Part of a small language model's weights: 11 layers, RMSNorm before each block.
Each number is 128 + 24 x the weight over its row's rms, rounded and kept within 0 to 255. Layers, rows and columns count from 0. Numbers have three digits each. The size before them is the row's rms in percent of the matrix's.

# up: layer 2 MLP up, 320x128, rms 0.138, rows 58-74, columns 0-127
# down: layer 2 MLP down (transposed), 320x128, rms 0.123, rows 58-73, columns 0-127
# gate: layer 2 MLP gate, 320x128, rms 0.143, rows 59-74, columns 0-127
up58 099:101083118130120100110123122153126145081130156073145151152130196115083138135127129145132131113162122142144114128110114096149109140140143153132089105125120180105103147148128175125092167124136121168123090132125168096085143126159112167136082114092160127080161105136131118097125116123114110145131118148135120165161131077137160132157146113120129135129179118107159114112124130086128146106137
down58 104:157120117090122146115129106130139135133127134178074157121120159125134186137148134096142154098124115131112153137104127159091140098149133141148130111102138164116097133112114116116113136077107064071103144156099141125138157149179174155112120164092152152104115094145119159146114120122188125107108117149149120135139129141157122117164140161127098128121121129148173120162120160168106149122124
gate59 111:086115135103114155137127146108095092117083149124150160146135163142096142141122120115121190137119080156133138137136131157145121090134113150155132111174109125151124141129124098089142117071110121134157131133110176126158179125131159116152118121108132115106116124086196120115094122091147126105073113082139093148147124149127103112114120136108112181097146099142130125117100115122149158145129
up59 109:145125127071112123145114123102123075109094101169092154111125169124128149119121131123157121096094115085143132163132141133139142132176126135108100185131123160169092144112131128126133142164093149109151156138142117132144099139135198120106119126135158119103149098104135145143159135108135130109112127140172128096103088129127081115083130122156122137087118134119118108156100117094083181121128
down59 107:152064154142128114133148079126118126152140151109124121093142084114136129137148134098135134141128162162125128121150098165134131136121124149135110126103126166116093123085113096111100137105101099111126107129129140142142137107103099124141143130106104142172149101152106157132165148129102133148162120149133169162103157132131153074076127076082102096107164139138151134088153088158151087094124
gate60 091:115106165136121143161150134122122109142097131089107127162164137070102158109161130096121108136108143095107142154099130145103162089122165141093142131135130110137081146136115114156146104114120128097164108122139149101125131133117140136136131105122092146172087121129106151148134118151123156136141102153128111077105178175127107140161104214129107115119146148105096114112159127131106154134172
up60 096:142115116143162127136133129140152174116168170136133112143084085133090098158112148119111145170106098101132152147138125092105101154110176125128107133119136112143144110105170155095179128114131168087143118142132122138071126163121157170160167107172109158120123128124131129156116142118141093106080118135166135140115135120095110127133127135099116150097130104124149127142167068141101136140156
down60 099:121143106118109176101103149129140109090152105144142147105149151129114152163140135132149108121110128129150102139121128195141106168108130115155144146082144144138159079114105119132169141171135163186062158148120109115158149118112129167112103143114165110102145117130120129113122146114146174115109147112082155121125148137105115120122180080100133124147127150167093107136132140151105111114099
gate61 107:145118146094154117107124122160114102139142159163123095140189122144135134117124147144058129148089130125168085131151122128136127098146101094165143098141096152116114108142161111098141147130112116127135090144134093132131131135101134125152117096159132113123099128124124087129114140137101122134129130163161153085117127140108125123174136110106169119100132193133113109154109191105063148123096
up61 104:137171133151157171101142112088147116136116141126160129116128148149166142117142086105128084098130095134150077138136121110125121097127092108119124208167117148103102132119122143115109099157160160126090127135141127180092084123101091133133159140152148179124130157134131167103136073101150153101104125111127156158115093136138106116120122128146105118098108126162172122131131131132131115131141
down61 105:140120160139165139106139102145126134118134142142118140146184115165161144073104154137145158128145146150153078124171082114108132134132154136115130120160096169102125136135152132115120145104145149120117115130118147100125107122105106134166107155099117123147115130135090130144074114105139116147138149094140160093114136148153170105136102149118147141126134168184068136143131163092089130079085
gate62 102:157139107106142096089154136118130145091152166149142145115109117142152117120128143052092163122124104133124114167130098120116127137118125138116173134070127142101166137133152151166134117132129133128104141138155121161112127124102095130089140109123176134114087137177180153092160104180107096110133130151121082141135151113126131167101104093134128087129157111127115105142153122164120152149125
up62 099:106137130114140087159141082139128126101111086114137145128149115146123089155175138138115128120135122128094143109127134148140103101153135120134129140119132128146108133122082105160156087141084124120149108124148098203128150120162147050156146169109138081093117166123137152115131164155129135151170141154170157121105137118160123124152116118158129136087070140120119117150138113105145098131109
down62 103:137089143140115153120151152134150136146131104147072147085165144150160151104114164130109130101121098139130096107169189102119119110157117154155136091142136167137134097185112116159138140099131121094125118121170145142083116162078130151135141117141145121143121157116102097083148102117084167098136130140135167132116143087103114132105107138145134092129160129156126155136143134170110123140104
gate63 102:114101096135110102137170121131097091113136127145121125114158137146138117152158171148168121138085101121115131137136126123122155151077118154106130080130134115117109128130132142086145126106171093125106132088095145088114116120106119156142047112154131146121138131134128160160132153123091126148143149114126103185092107171101132114120118139143099108090066157121112110152102144162108128146100
up63 112:121087151153126122147129122144152129126119139065146112133140163134111131148142127114143155155118157164150116111117111146114094153183141119157115135205142129133134142152124116118131131077112110111163165115126134109126189101127130137143098157157094105124163129174143137168121105094165143167124123132136138140139137128110179145153131146152152107177134189116137109121114160120102094097135
down63 097:169174133109088104158166160059122120125132122135142130156115111120147105102101124113136121129130139140146140151097144120124152110154097137097154147132143132103105153158118102092135129117112112116104112072102146143155122155124121074091190133127142136157106140145115134154103146116090118148089134125132128089117133129122070163145082146130115138073127117180150109117084107125131138128099
gate64 095:158102150138130109115151133129111078173103148142068119100179108142129124135077136127152119114078130115156147116151138120121138143126194137111134138156133098108109138116099110107109132101088156132157147106162103141187111122169164091121111136148119138102122128085135168151129139141126136132119156104147145104114139150133163078141133159129142158144112103181126116149114148135124146152081
up64 105:124139138105144051109116155117102121146147160154111126117103143135147100111160137077108140132137104138132136120123105145074120142055086141122108095145124083100147114089127129101071131087129167157148125119131164132117150167147106106128111162152109091117126146120134160106132135107145140090122136110099124118139104138096103148142131115110150103101112140148131167139135171166085113142116
down64 102:140138158102135098147177159141137123130106128134157114100083166149130143121142131158128129133160172156127089115138127164158147121161139109120131112112136132134108102155146135064136141114092103104096130180116149145126159126099120140168137124099164150133100119137116157125161157123112124118145143166128145157131151100138117084150166146086124116155149181078138125142122071184102118132124
gate65 122:118123120092117147127177118096125155138157142088132145097162123145144143154127099141109122166128126100099114137133126161073122140136123111080135124146100114174141130122152123122185175108112104116147143137121175131127100172127166139123124127130106152130114133118110147162146186129105113154114132157137153096140137184106141120086094069129122164138178166157093125152116127117111148115128
up65 143:125169127145176134123136148147093115112124124154114094148110120116133105080116149105126114100109157162145179131137112139159144139108108106149105143106119100078081119146145156187108157138151155150113093103132135154110164106145141113120152156132137072118142132135139132129144136151131172120105105149084109138135154069133135116163139180137117131106137089073143100102139139161125143156124
down65 101:091076125111135141131099129154149148104143174126142109116111173110151114155159132169137122130123086110099115087152146082119118118163123107101149147105123098116158149142156131118137158146177111136105139152106096100112133136142138181154099141156127168115151163119153166103114137097135138150137124119145129135127114163144123142149152115125129047136105146157099094102139155168097132153156
gate66 099:103104149131049122124099134105145128107121118153140114125109153116095094152151125100125107163208109185131127076136092098149079172129111132136127106148129091106092119134127132141100130089143145127114120143121151138139094169146118137143122140104166118143161114119130085113129157128150127128128159091069137161132118130112129134139115151152137155118149117089109134127136111169149165120141
up66 103:116111178109131131102116106134113143110131105113070137148120132154126118131140147130102122083103129176127081165091097129157172124133139131118130147133097162158199158109104130171105112150137176109126083140131130136122141118121122100141143164118163161156111126137107149150123093126131115116102092143126173130094093106139139128112127128084150120097145101145122143100138143111063132165112
down66 106:135104179134119108077126150124072130114130158129102144123131158109114119070103139089128138098135130139107143137148150139148123167109176150156106137125095111134115139139146130118097100095132140103151080150114104116147125149144088113100094134134139123186135156121161105119123140118161116141106116102116093116158150185121140112151132178152081146158114110113149124110161140106176111089129
gate67 086:120109176125100087140128107095118148108182152128081147113101132195136118152140144129126154159108145141124128129130151144118164108141106121146145149115131115092116098093106141158112114136151126159103134128131131144066133108139165187108132107126145071137124180116124185135115124127107119128143099091136136091169181174124123134105123115112144109113153098149134125145139135136087142103118
up67 088:107120177104091071154083119088135116109166111092122101129089154163153127112069117111126112138167149154132181116138138159121119115160123133108168132150134145097117136123134154126148137177140161111146140127145098102145142081050147163155113108105126120104113146153150143143127107113138126127110127125107171110145142131142112129130107111129109144145165111137113157114132147190127115134124
down67 101:104149171118108162155161113128110138159081144145129123153094101122125118075138133146131135082143091127095126181116092152118141155139136117093167187083127156116163137145121144129134148115137140116121129169103109128116136130142101116120138126165152158139137155146114137117090105153142126077129116184157109094104111156111147173081116097122121104116092145126115111142095118122138172108131
gate68 108:148163138125130116116126106069134132117137170088116112136168129113142134141146128114154108139128158115139144152090120154124122151119133128100125155118151140138106131153098169150127108141117070144099115123100110121132159190105132155131139151130101180146095139133087128080137181165092159135130124183119073117151117157097135107099103081114135154154129141120120165130141150100140162127108
up68 101:131142116121099132117135133070142123116122168111091141134157156133113112160122104135141130145152125113135168140120113158127136166107115105121091139103137136150109151150145169152120116147146050154110115111063114119131123181120125171121164136098121157156118132133106145079135137133145147120155134185128076152151110168108120120134130093121127155136130185123104175117133147135111108095099
down68 091:103136118166164063125185141178110083111121142177107129115118128147113112142150074120112144147142100160119121111154108133166140094162085132151130114145114119111130104119148143121090123125109122148131139115120126115137118130164134107120117085118102111146135118134132148160155133113115102122089123089131101118134153063134150149118143174141120144117128101117080113138107109050132091110130
gate69 087:073112116138103127136137128094154175115167146113163151150141131106131157148137137122137129102120140111124125142146101124137104101128107107137111125135155135139112118124080113129098107173123147171164164144069150103067149124120135162117167179116095137131116149141143091136158151107093113094153093154135147112118159137143128133077143121119108146108113117052151140117151118161112160133141
up69 088:138127156117138102154160146138128131161133101148144129169163162094109136183129119147134073187116126109073131130102126163119143115087147153127086132069116111146117103106122122163147134072131118130123118145137160119121159144157104158094170141159136133141101112135093130122113183139156106114118170175121138125136119126106099115113100145144080115121127095103118124136146120099117154138143
down69 097:118118151106111112117140137142166116093145150125142094118130109139115139104122118113143142146120147143142116111168165124190163134142077124104131129142139132115162130072140161112157134133137103117096152126143053118174106164111144125098106135117073130109124143107109145126080110149170119098116129091108135103166086116134125150124178177141151167142134128092124124097149138136142112166110
gate70 088:111097142160123113166083143141165139148148171134130159126151146116135140134135120138129080117109145118153091165130100134090140131127158121156077099150131121138127123161170144160147186127133158142123093150146107164095145133112102136109149145172127124148105134091087129114128124083103150123125149143186119127128124123112187104134108140115150090106127078114110118105142111157082120148159
up70 095:117141098149142119090114167121157083113112170120168121140112134142117119114114128121104131105133075096191120125055110127137159120121124146073135134145129134119134112113129127087155130125083118117137158136142124137124095150132150179101094090137113155137134148143112133107113125122123122123126126141156146124116091087072105123072163156168140108128100080133149103114123129099151135150168
down70 105:140170177146084130132124131135200139116119112159130138136154091163118129123152098145085148093136089095139091166137159109124125078116105150123107138161164101157137159107132130132145168148153143152112158190144131128129117166105139150120106173128109171133122127180127093132130136138126117120127127120131157112128119127089124090161092119128143157146107157137153105130154097137107099134120
gate71 096:141055170118126142118079118109118149157110146131121124104132119100128055139119137104143128118087117163122105082123144122116131129078123156126178096148130095104131161145114118089128126123107155108112114133139155135128121122115140174150130096130183109154179147163123121102111128103122080121126079117164100175140156125097122138124121160129107140137125100133131121136158119110167124119159
up71 094:133118173125113105090117098118087159165098132145137168136068121103132131115140155134112170122159134169143084104131141095163105112136128157112168126130135158152098126123103142087122126156116176124098092161121088115120115110114127135116122075113181094129138084123106165107114126128107075103097073124144150121145147114115134147134111130100103133147107137110110140141134104121165148129132
down71 092:135156141126137114088105092146096132140092123106088135117110099106134085129132113109154147068104132179087076122154118125154119123106097140131146146127121125120113141143135119127156169129085144109092136181141096097170165138092102151134119110128117123157126147145173162117106146119106114147129113126166124152185136121126131112161077154122104169127174136126124149130144103088138152143119
gate72 108:150153173133129146138159108126143112120120105131100134125132129172155134101096152114100109123130144166167128126099106137114135169167111128159133140122124091085143180149146176100160095110139137124125122096070127096167135098140132101134108108179092111170124126152140095103094142144146130127122128136115131139092141125130127184129079112095150122139126190127085123139133126168132156136146
up72 109:130099115124139128086088114130130178110150141144158130140130132097161153177144082111139143116097080125112133149099116128142108085129143112098135113121075174130140080111109111143106143132126120132134090119152118171158095164141110149104166146078118153149109140079139143109162097108110132166145133088106136100091131120132102117134115144101105141119088115148118158108110083122102123159109
down72 104:126110102178160101064078135159120145130089154130104113156143138119131130127163124101134116176165120111123100091079128138126113136118134107113181112141102161176101110115139115145123153124101120104132141093090141124148153144140102108144109139152169097109141112128103140115157107116122113128127145137117157122125123102136111138098042155161136129097098111158147122131110162154113151162117
gate73 107:135139177138188103107104110141135144125148135142154143081138151119110100126096085139139104117128110167148108093155157104147124154110123148099087122124154137135125154118106128148097158163101142157147143125147128123128149095129084154106128145172126147099158112148152140075089167118132144163137119099153135146120082119105106132198139098118134126078119143178133149129124168123120142114133
up73 112:121142146159115134092110120144152145155146130138135110136108145107121163129135141146149101137153120051113089112152160090123158160125118130136102094106086208116115176074120123158155114157108086138076123110119186118095116121110120132143127096078176127122119105138125124134154114125132133100118124103129117112172127118153134111139124121174130125143120131086109133148126155139147106107118
down73 103:127101142109125183134112121116124122119150135133096118126088136129132143080137123162152101184104085062104151109136093162146152105112104083121107148093111156132134145102109154155151136169162097113119109129118160133108123138122129133141075086101126121139122112155155110179110107135140154111173161108088097144137115151132115100119117138143145121148133138132090165111159091097133154119102
gate74 098:093154122137150128116163094132087128171115146113134184123120106117176141115103157148100168117093136152131134161147166133099095098195128065103119105114155092143126112120115089115107132117119125097170131102092071146156120119093154167129143114114123120162097133125143157147127145153107093088099137138109147104122135123117127103124117101141143167109126127108103139157115109136100136139136
up74 108:162108168156076149139114122123149138139130109139106144123106171130095133180140145140112118104168140119120095162125136129151128098106150143123159168159165140131126127102091099139099074169064158154135167079120136116118129092125130175124138144157099116122115097153158170123127127120163160110125118102124128134122116107147114091141149151105105136116121148130144124147193130162153144125148